config.yaml
hidden_size: 64
intermediate_size: 128
norm: "rmsnorm"
rope_theta: 10000.0
decay_fraction: 0.783
max_steps: 6025
Each number is 500 + 50 x the weight over its row's rms, rounded and kept within 0 to 999. Layers, rows and columns count from 0. Numbers have three digits each. The size before them is the row's rms in percent of the matrix's.

# up: layer 6 MLP up, 128x64, rms 0.102, rows 38-104, columns 0-63
# down: layer 6 MLP down (transposed), 128x64, rms 0.0917, rows 38-104, columns 0-63
# gate: layer 6 MLP gate, 128x64, rms 0.112, rows 39-104, columns 0-63
up38 098:460498511557405442545456530499440523491486517540527551354473483413529436572560497472478449496534592483552617565440530501466524406451504467541587494468505497467514467452501550495522525450569422
down38 100:495495517422432494573569494459470536470501622479565606481496485425404461550445512483507502489560574503429584476437417512440497495454482576396543496444457472484521537552527450509522438438503525
gate39 111:493435508501487415533591526506462516522516590436525537498467456533352551489438524493563571536480515437540431551433504462505549522435373490617536516477518507556500518497535532480549492477547411
up39 105:506540467503505450462606441499568509441416503510615496578484451392560489451612425460532508440516465502470500420438418521461530458525513540523471379488491467459467522467479527523472463550501566
down39 103:513459454665524479546545473504483503442488476496541465469440515444421463538616405522510600497505488464556565435487487578478533499478471494539509390507524458534419423485492518474395482492480508
gate40 101:485436440524542529537486512434492404527605491472463452526432502497487445596519525519534509394489504479585468486418430479478471551617467497491434464404432506541463513513581511483495408529422523
up40 107:601525505508530504525348544598498535481520430469558609529552543530522445503614492500512487520571545518485535494508520493481587496504546423599452426521538480484487486453449556499456432485504425
down40 104:544432459457554418466478531504531524507529472524503490554408406406476423434476511496550501472469606581537460467377430445503456581523487471488518541507530527454503460554451495507572440544456591
gate41 105:514400534524449420456520539523486506505427421580562467549528458384495432501456444495503514536461556558568489440641464507568508523456536533449484490569445556534581531470547470508485489410505503
up41 106:512523477463541516524475488451631537481391480556506407507531402474490449544540489470456501410495536451460512489540546407501595504486546431455490451603470500428484466529443543609485518445542484
down41 106:560494490486528534504521436516511450492564583514555523523552561480479439408474471523575431494454564561414474520388532480514427432491478571491471543542489507475434531501564516437625607545557508
gate42 102:585562553491476483572517506587558487455459570442519504534521509506445508435563488529489474467476554475441465409551533552468439554515452408523474547493464421533546430443453436553494384466487391
up42 097:490534496478470503461423439524563435522540502556472555372521474432462480443520624494505568546530431511517592514537529532500492497462477578401570437544418491467533489544552479449447561469511588
down42 099:477506528601554458545511534566405465526541482475516541497563480359478570480530483429522516569502496516494514566532567540511464569499528510522555545483467500528498615448543593481499622472411455
gate43 100:474372528569487502469432507495561385576537513514457465507481494461440507508524472480428482527536496492530568523566631478459516520448529428508451571424441420510441525531480438503441550547541586
up43 099:488501541520459544548549499528490574577514574412496591536424417528396499483465534474537565474487487510526509512442493505448570542584496485559468496411448493507530505403537508507374473581532413
down43 104:494472525575492608455464464423504486455402512436468477538520501511496525474467500525389547494464482462436595395618483506434477523490456542430541556551481492555507547545460410433491535446543544
gate44 102:554502511519518502507569449513575361564499398617487599439457461499459521535504525561466457551503463487527537447481475505443413453528556540561450535550546454475508617568506534482523500437494500
up44 094:513477602469508472478476536421542527580490507517497649477541576545513483461379500566452501533471470490478548510511408491499527473455433426466414539548488502449515546507482591471545511390456450
down44 099:511479494571449495512442464561500545492516622384507508429468573628551485570492498491468582523494455448490529538541399557572453466490475519573515526567606454505462489436485469548443485500493492
gate45 101:456469509547507421458509617486512510461511502493571492428520512544439513501439442470396609478423464541416467584572575502455473447519453429514582558457562568484508508453518523540548555483496439
up45 101:554588482495611505502458466550501492517498375450508521586510491513510580547434453549530531600491510548523496548450467473592425486543501445452349516510536526493512492512508525388446534478509478
down45 102:462452463521420574515420487559511553500480516533480580478593477407486432513444427488566506521467462559450464482547501484453427475550566579512563413462496442555514567528595482527549441445576517
gate46 104:496469477581524477498492447594422595525473534521483497546530473483450535512423524575555516450504456466542472438477535504532416463354410484534471509492600472571490490536520436567544525606545514
up46 103:450481511428554508516584489443539515560448503632576470414414593471500484480540550538476563450491480526499576540602508462548533563546490428482463496419506495446494442457517498496504554593483569
down46 104:418436476582528513465576525485509496511486484504498523347497563436527450592567442523529511491509588547524609519507509451502463525574601485444489451466463432477515510489552556465518565408454503
gate47 094:466513533499509468503483579508557551450457489451476438569441488517444479586463470426531618460493522596402528462524491531568547473446513473482458459508584507473565485552555491570528489460541348
up47 102:491511519531524580448532476567537495461528573469537459466577491517568571490501577484442619426402432476623560525503590527593467508502510406510543522513541560535502463500546557498563505458502507
down47 101:460535449532527529544568555513511533563469462503582390437539534395543549588480543525593472472425502534481455477502497504438480566538479443458511547495526498419465544398472401482557566438460526
gate48 111:384550525509471493524450469585536475507462441485499420562442475546482527578534491629451521477476532509459511582544437436441450587480428460494398508541468466482507540560572516478541491588442502
up48 119:486518588495421482458496456551471464528616612502546524473562400442503529474480543469562514439505489449662542452540546511597521495527482532526491446479511454506516431485476564483538555442458461
down48 115:482516475719541493574513462455524503472451523434449507486583551446488481537485504503429526515522626500510478542535495505426410534474437547538521522476514512451496601514516548532503482445528452
gate49 105:525425560508525468588504447500489444482489520472550533361447485486409569432482508461434510480475481452584500483454550435574449515464452520562463541439580449561527573490591481590464553494487516
up49 106:512430453541498547483512499562481471446469507438600473445459582523470479409553529464423505421474435480575562497591612455443497452422493477519469451442502560560594456527507491497428489546555505
down49 104:528526457440484566493493528544478514487495530435498502506492549514517459392478440447490482505349457516485549456522543528466563476414441518470475515434532594566515477510403459410408589558424483
gate50 096:534530576467424473466453476446510507595506511429534533608505475491421529408450423510502471547529512500624546498466391405611523504499541540540508522545500528529489545455493424489572515501454536
up50 102:532473496481451483490461448500564492539491405625516493480383477523521518399532432411561459520528496583522535454580481465481412472480515446523533477443555497548592487527473475475446465375477482
down50 098:445468479544520529483522435423466537601563509399581429445493411541489502457451503451465436427539421420621570533501457458563534501494521458566529586543540505515513467485476496474476545533541450
gate51 099:572526556539550467541465530575510549584452441534464587598541471448470554478412475589449531599491596461459491493504480495502542543329505527516481476513483525450509531461485515440465481512476542
up51 099:484530446515497468475528459517446457558424522485488573471384461543395530499577489447524393437477448538406475543401444443495478467560463482501558482528551541439422488618519548488477466498522523
down51 096:555459423510556440441569468438437497455479542526352575438496510567473423433526598515572457513459542540576548514471499509530477494466580503448578576465480564448460521475437500483498518471474478
gate52 093:609538428494647572634538567517516519427469484603419506554498470440466485454471519476467491491492543531461537536466480392543431491514541504458476528476544510539484425506515450517456458504537547
up52 091:498512498484626543424554489575451505482466442536545428473585532427552522542489518553574526565467478508454456460558520477558589494487463490565523435531572473547536583522482504390393465457490516
down52 096:564569494541463469504569483443503397568466442545439538394469611616551446435548526498460574450507512445512542522450459463432522482577495489578468519487493493514524494519589412491499524557506494
gate53 099:516484519487523489516618528497430498570508522462558500481354479424466542494546549519519494491484474334507515517489586560585524448525406480458503500454527437569470477546516519506481449423503431
up53 094:468497488526539495501463478638463408463539448463523498438540582387423567464442508534592494536455492538443480477533584547526496511419484491585551432482521463442523491411495458511494573541564514
down53 096:476455449399499508385523522509445558457441551459505465556447536536483422434427448517441580571366480525509555441555511429481449516475551540499503459496495554522525540437470520442501545562425530
gate54 089:488517434561453508460494471554502445481495521577512476567507523468517549444423508503511622524423599591432529525530456468471600535467456579488468546470471453453583447471533428527564398471526463
up54 094:465529610473613388441483565435473410540494486495510475471427418467557560431463456512493533464492516528520460497489472568433444530598530458465526515536433418432571482507509500442490528447497561
down54 099:445542483510395505527480543536427544551456452490539596563449420535564481493482520443451459511426453494566536447579470530497506459504483521467421458552496575541398452458369495541459529559513547
gate55 111:558520591562541452595509470473553508431456572480518506610481448511517509456457553480575593557498491415594480505439570459559459467544506550535510494515528417481429567527515454559511418440490498
up55 105:450512428497442386510530536508446435542501493501442476494552551523466470560538518413565294449497482534512470461461506561473569497519491433459478486466446522602527546540533494459554543532515496
down55 104:557508477428430460557542535489505383549450466471457510596571459549493475559509483485457460478675486530508573449533531545489529424516454499497450454486506449582566444527493528431562551531498493
gate56 105:547543434624526566504492499557568493403429497575470560541485532472524515516472491347541482487481499476566445491536530455476456466497521513492521469443603432507539581545542516576480512466400531
up56 092:533501487464448482437567447605436469500559507540395625612484480575471533493448495525488482562522481511488556486527499453412463494513394471490453557488486484478470518591513576511521453518557403
down56 092:496628442468506517503565500554439476462580417471423506583540513551582553431519437528552475460584512524487472502442524506509452490492434456631479422422484549490500426431486509521547488456525515
gate57 088:562534457530578468506521553522534522526382530513573580524498452613471464460612428552546498511464567459554503478521411433541409522464471512474502455498515475498408538423536451529532548433528537
up57 088:520508504522588563404528477601572588452474488510472519481556539502449465615481496554451501515497485486515535550361485463535540497442438614504518488483551536474468561569537533431472530490573561
down57 088:431460452538570503475543553550426518448530402497446487506576566426459504427566486462503543540516521555426515423466436433473527470405536474466522551460471526516455520568458580506366500446519514
gate58 095:526559483568525490447472580518595431536441501583518427480461561504438485448557394460473527523486423565586454487597543451472460504567482468467509519491574439465432568531491493484468423503427545
up58 095:460452577463544480468577497555426545581517442520514531432462504488463534514524577456513447526514612446521584488491486557488457406510490578494500498432485481477595474494594580538536525566423412
down58 094:446485502531454485444541476611489382472442455505361531565456453531537538525571469545484490536524462468489418537502504457548459522416409493608504475448469558584542529518431424500484514492510509
gate59 105:557543455493500398525463478477544431486508337421476505589506548423464545477508427432556528525560506469534466505494437417430465501473512528499559527489551538466550493535584566528555452486492587
up59 106:544544610466455437509475498479568498466494442528560519410516495441466506475484506537420569439564383427448472438490487497471566396478504513469630443541445509421516494599507519503515515480485483
down59 111:480449555508528506530469491506488496544575461452567479458590457560501532444449617600503478476470559495488464370574519506420474419513572565574532488446479510550470513490471434517581477504506596
gate60 089:530545483548407535567566511498422455480515438494477463622468582466499563489557421586496485550435472519537503481494516531527524527643457402535522486426508391533533511514456503501485492453475564
up60 088:595503471498646456545489452563395515510484470492530475490548488492402506532468527547484486518425465545491570525476531504513510413547565447484569546454517465490428492380437483485485559549479607
down60 090:556547510475419517477507557492515495545540511482519479547427525454498542458476454557484546504448607544485547502604459411434507583576592438537552539413445576505520476563416413479494556473541498
gate61 104:487473413546504493543485574557497368556517436462530478420531459551465462454501477504487530432491500532492525421533562454486480510559573608429545390452613559521485541536533443460461551508498515
up61 107:515460456534498552565453456578482476544462437446396486509546491476557513555385495550557411408482545515501460447541570473576578598428461423463466542458459459552534459478541497502438508517463515
down61 108:552535433559503475607504476468461432515508369370490460437495581542507468467515511540513468576491467525512472449521424481582548433608487586457468430494465540446513541514541542497495534564493497
gate62 090:506484520556589509536484506563494525518434513541570501481462530415459461375457535450411451473485507540446432535559510505430530541480540462576500540523535360572505455540510589504476470477569587
up62 087:525367459469613515392494382461463487523503546542554483531399519411544439483471548542492569523549522505542469514611461516454471550476474504490443472499527542549487477504551487500449514424505581
down62 088:532527475415524490477538453487542533563457503456437489473506497493572489491424401470544423500401571496456533535499586460510415461538469622428463476528473601502581511580474536498504588480560505
gate63 101:490413559579435436496466468541523496477519582485481623582521440516522518474493454510540536486519392452558465610389527419487462516527510457497552519561497411473533566506517546550431548503480507
up63 095:487474438481452569505509425510481492568494591406561497595489537457438507428528441560417500501439514423519492515541493534552470526481500446420579536486458573531464496440468498493596369540451517
down63 098:500508531509528480522528434524435473475472610567511571538570486543518512594495490477462570466496481527524501563563561421387496533574529544465588518595429556455537515452535550528376456529494528
gate64 095:568412545474474406562619596499535526439467508415505590542474479523600521406555513433482562495544466458515486469520475555449521489471470503586544511549525572515576448558500517505534491455531544
up64 102:448572503542500558428518435498458391468508379423484514562559517400533464513426595543456464469467528538516519481515479572483519508573450514496572539583500466523452497543470395531569484510503563
down64 103:446551520555492547515401464519507453512499538506450471493459560472460463471469491498551471491449540446530458528414500423547504505487496505557465530527597421536473526478517471564720471549566555
gate65 101:531482525543539544466462501472434414488491371455445451472494526481489529517555422563507494465473488510526445522432538546515404498513477571556515358499493500482520493444524538538490444564662552
up65 107:493469469487484488548517470507502549520483424575501470537485422528500474447535553446551531548443543524380431513531602490453459428620548513477531521513539486522606585557417518578495568478578530
down65 106:459402505368538520369504558515506500439511466455513439472503490419539604460521433512460505538536519421494493562564592459414450495468505445441494566491452519536453492568481525521544553453511470
gate66 096:424449413567470427485486537502502503561505473495433562405517474438471526444454507469454574490482434475517515544498493517418560502518468510475501547473445333578492575505571441440530502527407529
up66 092:567517484492663560585517469528502453541469436483547560563475454481517370568504509519548472576515592483555475541525572458553445483466491518462458440482542506522537484571508540552498460473537409
down66 093:458535478381478407577490457592527469540411496473440466522534479409481494470592484508548566465587514432515496477495400425491468470530493480507470489422475430539573510534448465427535431559512486
gate67 088:480487462565474475575456541510515480499541516481539467509503447491476593543548484591437409484509429496402531521556633476472563568490468416507539539502471350460458495463518554490418468452484500
up67 092:522465556487476479517468430481484498610456418517559534513543503455533462481422451473473457501498458470436396484472525509459534514506461440395482527515449497595466501435551430574560560538504343
down67 089:455527579473549534454607509442469492477458472588493541516506509541597554445481427618562576450557504521500400423491495560502517548587523560465524506565448516474495573505459505517424548469552476
gate68 096:521522523578576496589461463466549541469538476477431452524575460398592541518555581443513529527448561488537414485541462456413472449479542446464470468465592450532614504551465521473502515559455498
up68 097:569565459521488535517538488527530476588507495479484547560557462458523417486469497510549470538463505577556564452459565511458470440534423366533488582525481550538602555447481592446530498601449524
down68 094:545548526391517514541566480516439428537504546454510470570503512491609425487497502544442495556521570580485492464536419490499400590510421541534497479478553440457513561531552529436483417575522425
gate69 099:619475510473536365501551514497578532502493487560520472521545446495445596518479477439522561482579517494593491492507512420495474440586539477535398542504524453549552546457526585592513505473439470
up69 099:431538476627438534555499530545509452546358438523543525489329485514457476453546478519515508544500489458454526538464532508500513508463412501523481559540523539508448476515570416534492397479506530
down69 100:504448535614480504443594498457511435518436464601539507522444494470496606517476387415424473499457606462511501453473548448473433489542437471462396536513530466537525546500465454536454483485506544
gate70 111:500522525561492427480440474480461578588494458568503515519537577539470578465572561458476533555485511548529488434470556538453498467546520503490558474417552501585455445495578513590514398463572384
up70 107:454471502457403449560507501497498519517559431429496497487380496542559464500534495489498482435539462578521470520461398535550612504560504445576541560558457525515464462386546569541549450464481570
down70 105:582551456613483444500457599500533568458574459481472452535433526409585517501600519530488489533571533482518530405552410533580426492576459479460495480439555507507469515480555486566496480479473509
gate71 101:515457458517497330434434564491458473627507527472534475525505537446465564512556478517514552504492457436536548491416553474489556491496522519422495491464532459504467511385516520583479521506569612
up71 103:399528456503505492421492444408474499502459503470458540497490437427472479517427523473469516557595518553464517486624535579450511484522530471560460481391505514500426455566489525416485473504432375
down71 099:365505507502539545469550610442545468384446514548468494532435460528477561459457515520508536491488381512482535498579514473465471498512540500516424521529553464492350524512406537515497488528573477
gate72 128:532480450552469441489507520527565454665462452582485504489402459447485576525539488430530526483522535542502568460565530507474480438448511445507445413458618453540539581431504493530481510497443473
up72 114:546440495542505607513484550445497497490401484443375472419466459421510461533441450518420527537512462401473437494448585534510474535512477509464529560560540446447557545548501452506500448443403491
down72 113:534464538433502476558562540501525424536498450479490558490428458343526601440463485488517647579524545463499539470438471434484501504519477524435532561538482433510478460559418481518464448531539506
gate73 099:471538490597541498522445526525593500495459478549403491515534532483520582444576514562455537574596565463453468521499413441477514456567554540432466546490526501399523486565517466551548466489395561
up73 103:491462527536540544451509464404499530560437466588457461529513487514539605532538558454451490574501476471538439453556537504511488444496570427398456471480514497541448588536462608628514491470521438
down73 104:466544536413444505539465485465423479540500451489484412566497580432441420491497511632447574467465450495499513508412460448537542565502456479522544543502446399436409435441535512491473483442528514
gate74 105:526479551564436531465467575576482505489543464503565516544559552443506482524464419387485541584492501540457450502463575515525375484518556545519496551413519439570597523512495552478518560539588544
up74 106:414448465551481493495398517522454488530431534504476554448533555588434492601499496445475477524479484527503602566518525573527527436463513524521524552533463551409431565509493450524511617539387475
down74 104:472551553465487562571455461502525535527456495524577496429511478530433555556563562501558507539500506516589538468518410532490432576386460541504579418531488467527457527545533557552530562380501572
gate75 097:468464554452491434492526514535463424484543497467472552351472574531458421503526492445576559550507514435578447460481479474533511467569370489574500459544417518553499507463511522586479480579555489
up75 097:492547548497530435618433564521465568499499482369438580444441526443515473548478575518457440496514613424515541450539453488425500502541557526538501483546410460408534524503476474546489535492469507
down75 098:558499444429547481492539461464600547403506446601493479527545495542579466450464553496433494374498563523434492467564568468447582523579505514494436521524499543433502536545585473472472476477576491
gate76 112:521506558509490405598494539571470506557415548506494455421428482569403552459488475513542533550470482424522407584545523431507510463485416487503511426430510412548501585450520457556536479485529480
up76 100:515474518466531495489463460515390541487489520465480430438414476497484518472525477514486500609388495466475506583611495460490487390453441489521523395465555455514494578457500387543560475535547439
down76 102:489483462351530555423450441467466512461548511483469556498445493384542536467477509490410498475425492475561558587491504500414551493495520487536463470489505536476508463531394494473638516582465505
gate77 098:460444531463530450507498548389497433451438583461575496571460526460429541551498407552494626547492615547522537552542436493522464566502516529535533552511515514490541523510498477508528503575536613
up77 104:494538535476561534497515530375542492453421482534584451435435586465491514546469427524554509458565465591477549498516536534448408528425432535486524521477471414410476593477413493492538545484512482
down77 100:476518495440547486565518409528522560524586448493504486532542492561517510470500518569490483469455512433421490369430404576485541483502411385514498479547529594578522467524599484475520500527488564
gate78 107:533464467549487477479426528502475481466481503479491561458443499470526409511513356468487470579504501421429402559463509495512542541573472588513504502470516420498466522599551438640490486533523568
up78 098:474445519487509486513435517481528525565556469520612474424493477416460415464495495490509619476513567416481521444515463521504513514519481542529469454389471600524501468481519451611431539519602415
down78 100:579484459448461472536524530500480557513465531431453495489491501494504506434408489467420511534503534311453488551497516448531529565574568556483522584469489526387521456531531400537485471476558458
gate79 093:525609500444566464422561568534472603472484573516424564484482614516539521541592392485529467488540488483560485482504541515494489534551449496551493493511488535536440506508498589505494518648523517
up79 095:477486519444460566490438506532434498447416570483527437405512499493475459511558509493471594383562548482415434563460429490459498528571542450467569520466445527566482471467512509448397532547437442
down79 099:528509459326543430547471389543500501494518443491475429484459475440519574462475517545445406477470553415515401453505481453462478559515531496497457558486461594466499447492489437506441504546478549
gate80 106:500543490513452391542482559553547459497473497528547517561442390544513569432481520416506520518507473632550528489489506417457483457520554470509461459389536591534535547535553532503434496577512576
up80 098:558562438494459573462510441534449559566466530570391574508509582515455493508464502499557559432588506492442425543483520579506461507509508402519524565498473380551462556468553484513434438462476483
down80 105:560559414508531511506472439533480518579505540487509571526394523493547498505497445481552482535491462547452582415486494460455499441483550457610436602353520426460560538472457515502575481511528519
gate81 103:527467494503426533541471501537425519445439490526538446503491471572502613506474479461493507476634493524540475468485535512618469463405493492529528428469494573466532482489451532556360478428597546
up81 098:487526507503543556507536470623471462515497444567510511473466453524501534532445455498431483501516503506488414517483594466536471488537547456598427536396495449484585553453445549460322501466529477
down81 099:443538497313533496501520533441576486546531512549488501500436504420500469477504506502573439509468512492486465499555538553469494500463544405500395475588568464472425497503537436506641506502484523
gate82 087:484585557520468526591544522464576450470438480403419482542468531523489565517579482465367596499487461555572524491446472519457455465479509449598471444489509542537521462558500452488538470578504577
up82 087:530538508461401436497572521501430546561523557507454461527412472547443489409449510505534510550454583609547547462434492583491422490456461466540509415425495577474522581475492519495543493583497542
down82 086:510558514480478540415516465518499491498457541505495538503571576509482454521525502521418496455502469477469454436548605567568427405498539411469500499559385631443447399509532520451451501516563493
gate83 103:449464489584466451594505545467549548538469458532568521478493464553544515447525494471554577587500490488487477419497553507475484490498509476687545544506446502557578575485530394584476477505480461
up83 101:468481543523442425536466565394407516526485520453566561461479575567604498531533487458514462534497499514499413507446488539498479575528567493562630486499510450503525509507592533542521421502410430
down83 101:490507451419464400463523523482484528568505544536431528494450646510603504474507532524529476460583527473438601534519454468477452523555516432569487535526544498564450508473461562513525641498525461
gate84 102:533518498566443507489499479473516440486431500563481542574489497391466571378478512463489449588447518593449475518432419504536482482438493546523523543550460462600486615553547472493514417494442526
up84 104:476382460521498500516486466514463445537494389475488493572570436579468434572453494497567532569433582477514519521510584429499509551518537511475520561506568523512435470542567482586448435518579416
down84 107:550488455420466490517488441523508443505400468495506472455435450516533441467474507484531559459600520466551417506526485466529475587436416490508469539466563392544528495488432498546402449555465369
gate85 097:483477605543526551487450529460506606612540546513515499578519446519488610503487498411574578519514538465493528471397527541543437513478385493506504552434572434573502492465482525559503542474521486
up85 095:458588512459434546552386527521474568461503494521449489431396597496475500488481504545533437534427565546441542533482566549490486535460393529471502631475434518471504563457539472559479441501472490
down85 101:504536481472474518537558520520531524475427475433535492452481559424510476513523597603498546470494634552453439509517488475654476535520497544472500518504526384485475569452545530526581533525430428
gate86 107:560462437545424576500547532527503395488456485443580488392508456511437460451550397498502501422450438468489556435524500444500535578541390459526465545507511527487457560455462444514564518438550515
up86 096:567476513542517502473526505518440512433508529440531523465543437462520460459424401439510505556445458533534560531509499436554443559462444449437461454529454615383444557539565485464512438469590573
down86 097:459445471332500457513503496502527520539529519493497493577541499454462541422507618425435455473434401489505523451505468457517554510487466452521378510581516525530533446555448503534433587473494489
gate87 101:586541587513544437514504521513535511498560481444521541565626491433539573462525406554537520564445450510600527586507481498446497596554512450455524522471528458534522454447525490490519520407503402
up87 100:544428453466432539486460468488435548491429559529515498556529542506458551500613548535486494511522400517537498509479623505554465622543541518515511587507425475590383451506485517557481462532535476
down87 103:544532437447569529517544505510420496539546527444508527476560526557433525440567477532516511456580485429539501547518456572476578439514505489443548635474468591499579498611501436495414471446461512
gate88 093:467434521575572509594439522493552444464564505475536440500458479405561459529571454446427499443492483547491543425525500554409402576502511542558569509479525479568467530464579457427494471577508509
up88 099:543544451440566436441531524466489540544431469524569557414495489588442486482588494520463454547481449427527554520409512469519533407474466471466580452436511529459483553501571382488561582485481484
down88 100:459419494532453470569521484553491528467481611492568510596556441553513478508523517457580486538458515478507506498496403479594541526475516450565478578447447425419456496529543527475501521418564631
gate89 106:605456555493490416562625556578485455545431473534465552502557430475423525524490449490570586426561553526451454507466563415409480495574498514457499519490532450525502551497524484528520437492445524
up89 111:575452589385468492519514566528522469526502536496447506531519570510509481503464623576542499438475560550468522546494485494481467503617574484384553519522536467483477453411514464398543518467424492
down89 107:435509431485474542414453477453432547478595579490541581418505595566537500427552553458494472498467532591470488495519449528501485574494569538460566501573436486430514454562475474430577536493518449
gate90 094:597464456457606447551589494497494503591552496566431523503433475579455457513543515507502437532480428395562518531573531573409413497520532539525528455439486485501496534532507517433501530479597501
up90 095:547567495485469502450570520498523557456591518428567532493467530513565480443484436508515517430487526520522510447480478435534508602485582386469439563583502551495508422630467480422474588501476515
down90 092:547527547602474462536505552529438475549541463514436557505523477462495516493562408514492510504552373561474451474393496475553479463449452564578513473494556457536564539422512475538396390519463483
gate91 104:467481493471528471456527502481608432542413503499453373478478536506455496549569462441500478542438502485539435489530515573455532520613455562480500482501534362546483590519581478514565449518431529
up91 106:531573407529527482398523583429518498506555429507399524463541524455523562511485500431509514504449480485454493465457524549480459535510502400615418457537525467469522558530490519376520567573520438
down91 104:411451494546538445475528492475434460537482478443547566508550478439584533610429558542445615540446490534446569526414488487421476542506453515570566523499482533480445462562419526556464476467537544
gate92 096:523466543498517483516549572461441539516478421426497512459518468544544574515522543524444516461429511470484496361458428537514422438443483568387472469462483595596467517503593569558486476543508467
up92 097:597522428442521501461543504484532525514452506504532403538509427536507485477408441426521462617451469593448503487566586479425481515520394572470433472516475426510475563508493412490494532511544549
down92 102:445422578530570510402564526611447494450525531509431575485459564556465559452564480494444415501490472572552449600492501532465521544525538512481562453509519432615534532503463479482480443541527509
gate93 086:522499494512445467440505467565411383601503523421484523500438422468539554484435594566509514505424459463477587447478441485511455568443496534447431585501484535535562573429527486515510549480494552
up93 097:557518455464426495619528510463597498490517516495491532514556483577477547509484441513620513552413512521508446533403463501562494565505474559582492482521429493512555522481520496367483596566500550
down93 097:502431533553474430538384475485587559463475441510468442482500519520448563479495524554498476510512570511488421424494451363533484544494420517534507456605461461451571490436450443489465521503530606
gate94 092:465442521505528484562438572545582511501482537440494469598513465458526509560536354422581530512502548512500505533484519480518506437472492539380471481512587563498454582438502442490488508498520368
up94 095:463525467505495441509409443504490406545391532512462582572473534554584453487491539517545525469483550519485470605412563443528513488455567523467487473553477553514467593598474573588540482522547484
down94 099:492494494501546524488391484453463423495526499451579535458485542507605578536547481466553578470541490467566419560485529479546501446465517483462433574572486511562450516503511594480580528472517351
gate95 098:557536483473466527506516499598570422453558466534465553574452477575439506576497488412542548539521515490452443471497528466451436534542507618539381600455487480468530554453513418502459458563494515
up95 094:459465513454521470499520486445426509495524427513544532536425487565499400468510441458501544533471562521405421553514432407481586557472631473538416564561616459452516470499489533518537507514504523
down95 093:494453493422532502554424473442459483506439623526490501426461539614539512488480457517473448546485434514442573484474514477664502509506551459433529508484562544509529501525385577478441490497545493
gate96 096:529571578560467541483473511589562496538467433592475471551483454507422553462527506423579588560425458522454553542500552515465461442620517540502527538496584539409472568518480512499491564470461507
up96 097:524477554525405523469436458462613465512517537444520528567474548503478524369544470543525504579474462528451499531539519541580471379523510582411483574455508451486441537430535536481516499590457491
down96 092:527457544414438549469475445524488559461504456544580428513501456515505414444500472478548519492434460492561450525494468412509489495449536547451569620561527449462440557550460585427517621472464476
gate97 108:544504486556513503553462561570445528539448528501428471514567485468513558441550549440529512516591521487439398488465506519463541460425473444460636537479517460533574505550623592489555524539442509
up97 110:500433483515469510455502451462479513550512536502495486493462433458502537551491426505516540485511536556440466452539514566515519510363409397357585579492511551530502440451554565505478580408526474
down97 108:413588507332496582480497502438498525483487479521521546422525436509469493466466462508518470498436509449532499406511461509589498539399538496510530431515519559524469479408450511568464417449517424
gate98 102:463503555527476477492520501421450547527507533547527490477524395424465550454564541536532545543437580483465505447579487425470417511499578456541558420406616463587463572536532502479544478504545450
up98 095:431450556484441508387597449419499551370546511480529559478515405422527421481487519498506523489520593508558595445518537575525538439483492442543497537445512519507593477482519540506459499472461517
down98 091:549580515542534477589474587462511578491490486511450468505532447488463434487517512554588379558527539502429508497513433533540442443521470616452519419468489496539561463428512515443395466427509466
gate99 087:579425466420480550524424498441504453481493475432514482529389475517464482469472602532575463399550526481455430484605510520550529487496524431432457437541489535552461460458525546464524374496487481
up99 094:568478481507436421483509571559524542513446465440414491541522440427473462606433417433537525509584515466502440405522581424496505534476525528512443510476478555553413557436534502473533407489465485
down99 094:442407444495471567560461542422402561491464490531459452446410537570587590489468562518435413442409502493481508509428523578513469501533506531401480512518495464463435480543462556465526510538540502
gate100 108:550527495565466337571554505515538450449433474506449532547465470486429509548539492506482591547564484513520413560499615492520459582507549512501553463469554555574529504543576540526576520486507547
up100 100:531568569456578479443501480407504490478490582491414477530501466424505504512601505531540516413585498535534450555521507529487531507487592528490602450451583491507468445539541566406574534446566473
down100 100:376499616488512491507373448496502467596619497518506544473492629542488489474481480542420488558499494511439527446520493519528455548493540481527506476432490519515506518528415404403541511485486535
gate101 089:561541507479520390497547535598564494463549594508574521609558479562459520504493429433579556473487436545451474547506467409511455506524493426465421460491559532503491492488528507540459439457593554
up101 088:561463517529419476439466491405419566483412437624489487491432572517532584475491510459468516476505527441455458526529473529587473526484467545568596486491497482455509497570492592570549519442562443
down101 089:584496444530469500471452532637439512461461549525537456484493475520426505521540508419455435460533463506460549460563568485531546530485456488559508538358514494513505589462602558533434469543481589
gate102 100:558510405556477496527450547463511418548544444468457541512526476327554463425505425549463510498511635545516538543498451483574553545448485483491526441423536556449507480437508492493489466467497444
up102 100:490550568539427501502492530511493487482405513464508493566477522469448470425422504436493398515454571539512472593559391447478489470476425483490442571458465487429626532490466520468545446439517412
down102 100:498397607399517526430550471548559527536442521428450548475509537471574492473501483416495430547470452502496562468475488426488460445487448548448547626529514494491619498498581471482518490450451507
gate103 092:465485549574502508550421573625431482530425549554493434525541467424435482442493550440530442540475546379537494520534501529485445525566562484478556491488499541517519589497593437473518488448467426
up103 096:419513571531468551502508548424491567472573449452459520455587528500513533499451340493429531451559501487547440515435447500451468505493462485437539501427504588477476418476520504536477503497363513
down103 098:446559563507513446519513542480591514497555546514500564543553517534485432552570508583506507568454365566505538400418526550475493412491557492475483387486464521601521495483522577550479491502504541
gate104 090:428563533534415536533502501533568405534504543416557590570457506508566482456535478519535523422463534533539483480524490441485461451428437506418521497423474443487385505471546579460498447452558419
up104 090:508500508563483485567469591606496488540509504481499543423561395466523530563451535565623565514529526561421511586453494484535478378476462578499551543506521496413486556518482566476460496467475473
down104 095:425504501479490582482421524601463473517548477509557561510465522467503475430518538521561446572363540520517467473445531444559473482417526453445569561451457534486420489577440580450562564478505481